python train.py --n_layer=11 --head_dim=64 --d_mlp=512 --vocab_size=8192 --activation="quick_gelu" --init_std_o=0.00944 --init_std_down=0.00944 --optimizer="soap_variant" --final_lr_fraction=0.03 --batch_tokens=32768 --train_tokens=160400000 --steps=4896
Each number is 200 + 40 x the weight over its row's rms, rounded and kept within 0 to 999. Layers, rows and columns count from 0. The size before them is the row's rms in percent of the matrix's.

# layer 8 MLP down, 128x512, rms 0.171, rows 0-21, columns 128-191
097,135,159,265,209,218,166,200,179,172,215,185,152,172,226,224,198,202,191,157,238,208,124,225,168,159,169,207,148,190,138,171,156,186,260,176,240,227,233,201,230,224,133,173,150,165,162,154,137,178,214,127,214,148,176,130,152,175,202,220,278,245,229,121,180
094,215,173,123,250,182,166,132,228,224,163,269,196,174,234,144,226,149,165,292,203,190,206,193,229,233,223,213,203,198,157,166,226,144,128,181,195,199,189,173,185,179,159,244,254,196,230,210,230,155,120,166,299,160,209,164,160,208,196,128,204,146,224,214,182
103,241,195,214,216,174,178,191,173,206,169,182,182,173,246,258,214,188,218,153,235,184,231,235,228,242,222,199,277,209,266,235,227,195,224,211,211,201,196,249,202,171,118,230,146,246,240,273,160,186,192,201,163,204,183,216,299,201,222,148,209,219,205,284,309
100,215,222,215,159,166,289,340,265,199,222,230,164,179,207,276,177,212,187,154,219,266,224,241,71,166,295,216,218,244,282,274,216,245,170,121,191,208,227,190,206,263,164,182,172,127,183,194,138,254,116,213,174,233,244,202,178,253,307,138,240,180,230,190,193
101,205,219,148,265,149,250,199,157,222,233,196,189,233,119,195,194,162,230,232,288,206,230,224,146,164,120,142,271,213,175,167,185,155,133,201,181,218,196,277,158,147,185,235,186,276,192,302,166,200,217,226,216,187,195,137,187,202,231,184,209,185,207,174,154
107,170,234,220,209,196,170,240,205,141,190,140,207,195,239,115,106,142,154,188,266,169,201,246,276,226,188,277,233,231,285,247,213,173,173,251,181,239,172,202,247,220,208,273,162,182,245,163,217,153,178,291,210,134,187,213,209,179,206,180,207,136,110,222,233
102,251,222,155,216,170,108,179,228,205,209,231,149,247,136,186,208,175,276,260,230,172,241,224,156,208,175,214,93,154,135,206,232,236,185,192,198,196,201,221,191,214,186,205,235,192,236,218,218,223,184,278,240,236,174,161,188,194,224,201,183,258,198,206,127
095,167,224,235,214,183,257,167,203,160,188,168,154,205,143,148,222,129,217,222,223,258,259,188,212,162,202,262,246,234,118,247,154,208,162,153,253,167,220,101,169,180,123,192,195,175,187,145,136,158,227,220,167,229,137,196,138,195,168,219,135,186,208,150,217
095,165,188,153,193,202,163,210,159,173,195,214,185,246,189,192,167,216,160,194,183,226,129,212,155,191,252,209,221,177,118,228,173,195,212,199,206,248,221,217,187,246,295,204,203,304,178,230,277,222,153,225,161,163,136,194,185,240,190,186,200,238,206,215,238
096,249,198,197,200,240,205,177,251,184,148,141,156,308,223,210,184,213,284,232,165,268,168,186,206,170,205,178,216,207,115,206,219,168,218,216,180,224,141,230,147,149,225,205,246,239,262,221,235,208,144,188,191,177,186,134,158,171,270,192,178,277,159,151,208
099,234,236,179,197,115,217,209,154,185,210,238,249,129,166,229,149,190,192,204,200,158,176,279,222,137,204,159,282,207,213,220,207,187,249,208,125,176,218,235,242,234,200,187,231,316,125,183,191,171,282,231,196,254,165,223,260,183,156,154,198,141,278,210,224
102,182,215,249,207,210,202,180,290,212,235,311,184,189,177,150,217,289,230,252,222,245,212,100,196,274,214,133,135,222,83,281,181,178,195,190,170,217,185,164,219,164,169,152,239,229,153,136,148,238,200,267,163,193,257,175,286,207,202,214,199,263,209,194,217
095,282,183,291,194,226,152,210,218,232,167,211,268,249,173,234,163,197,150,210,226,100,205,127,264,206,206,218,186,179,249,171,204,200,258,219,200,209,202,290,187,255,168,188,215,173,201,202,106,204,174,216,259,145,155,199,155,234,196,283,285,198,152,131,189
098,148,149,249,206,179,241,247,262,220,145,289,229,140,205,173,254,225,194,235,136,122,155,243,247,239,218,176,136,285,157,197,223,196,234,235,255,209,186,203,188,176,194,214,201,132,187,160,180,129,241,257,184,242,143,226,225,210,238,121,180,196,171,153,214
095,269,209,218,193,217,142,218,190,265,219,250,193,155,173,157,113,268,197,206,175,174,196,167,236,260,217,170,249,193,180,272,225,263,165,223,209,111,168,234,199,261,149,226,224,147,193,141,196,149,202,214,218,152,177,134,186,206,198,166,239,196,156,118,133
102,228,205,177,214,129,222,174,198,343,151,183,123,254,224,218,188,218,156,261,213,238,193,150,253,230,175,250,282,200,249,160,195,129,192,205,195,245,170,82,188,188,137,166,260,255,285,272,217,225,227,176,207,262,196,196,110,174,190,229,227,209,182,190,195
095,146,142,246,203,245,257,250,209,223,156,194,187,185,153,164,198,157,150,127,249,259,233,183,213,215,201,270,206,133,211,231,178,238,211,159,190,241,207,219,192,164,253,121,227,124,193,160,161,163,211,216,219,233,266,288,218,221,218,193,219,198,169,193,184
086,248,210,232,221,237,201,192,153,211,181,189,223,112,223,194,144,156,214,191,175,184,214,261,102,235,228,203,214,185,122,190,137,240,211,197,261,244,211,140,212,219,150,156,199,191,229,204,250,259,222,182,225,221,205,112,220,167,267,182,232,202,206,189,235
097,149,167,255,269,184,255,186,212,205,155,229,240,191,244,242,247,148,228,96,208,171,227,108,198,154,196,181,211,232,198,120,170,195,187,173,203,227,211,219,188,185,109,119,161,187,175,126,109,227,153,148,126,242,186,218,154,193,185,140,241,181,163,212,213
099,121,152,198,253,189,158,312,230,260,215,161,204,181,198,221,251,256,227,214,238,201,232,174,189,250,209,130,211,190,184,156,216,156,209,126,211,229,174,182,197,201,206,193,214,146,203,248,265,162,130,177,107,222,189,274,265,216,213,143,167,174,117,162,193
097,182,182,229,168,175,201,154,203,163,129,182,212,186,218,175,296,211,170,200,176,165,209,256,142,211,206,230,188,150,189,107,233,256,201,208,183,138,141,206,103,128,178,227,194,160,145,198,147,218,216,241,243,175,222,136,209,252,218,223,225,200,158,233,244
096,173,230,182,219,229,209,244,246,127,183,142,254,174,107,174,203,208,234,212,225,181,162,173,183,184,200,123,89,204,171,292,150,166,162,153,166,148,186,176,199,211,209,207,195,281,184,173,207,146,145,211,231,200,153,396,215,223,198,208,200,194,191,206,141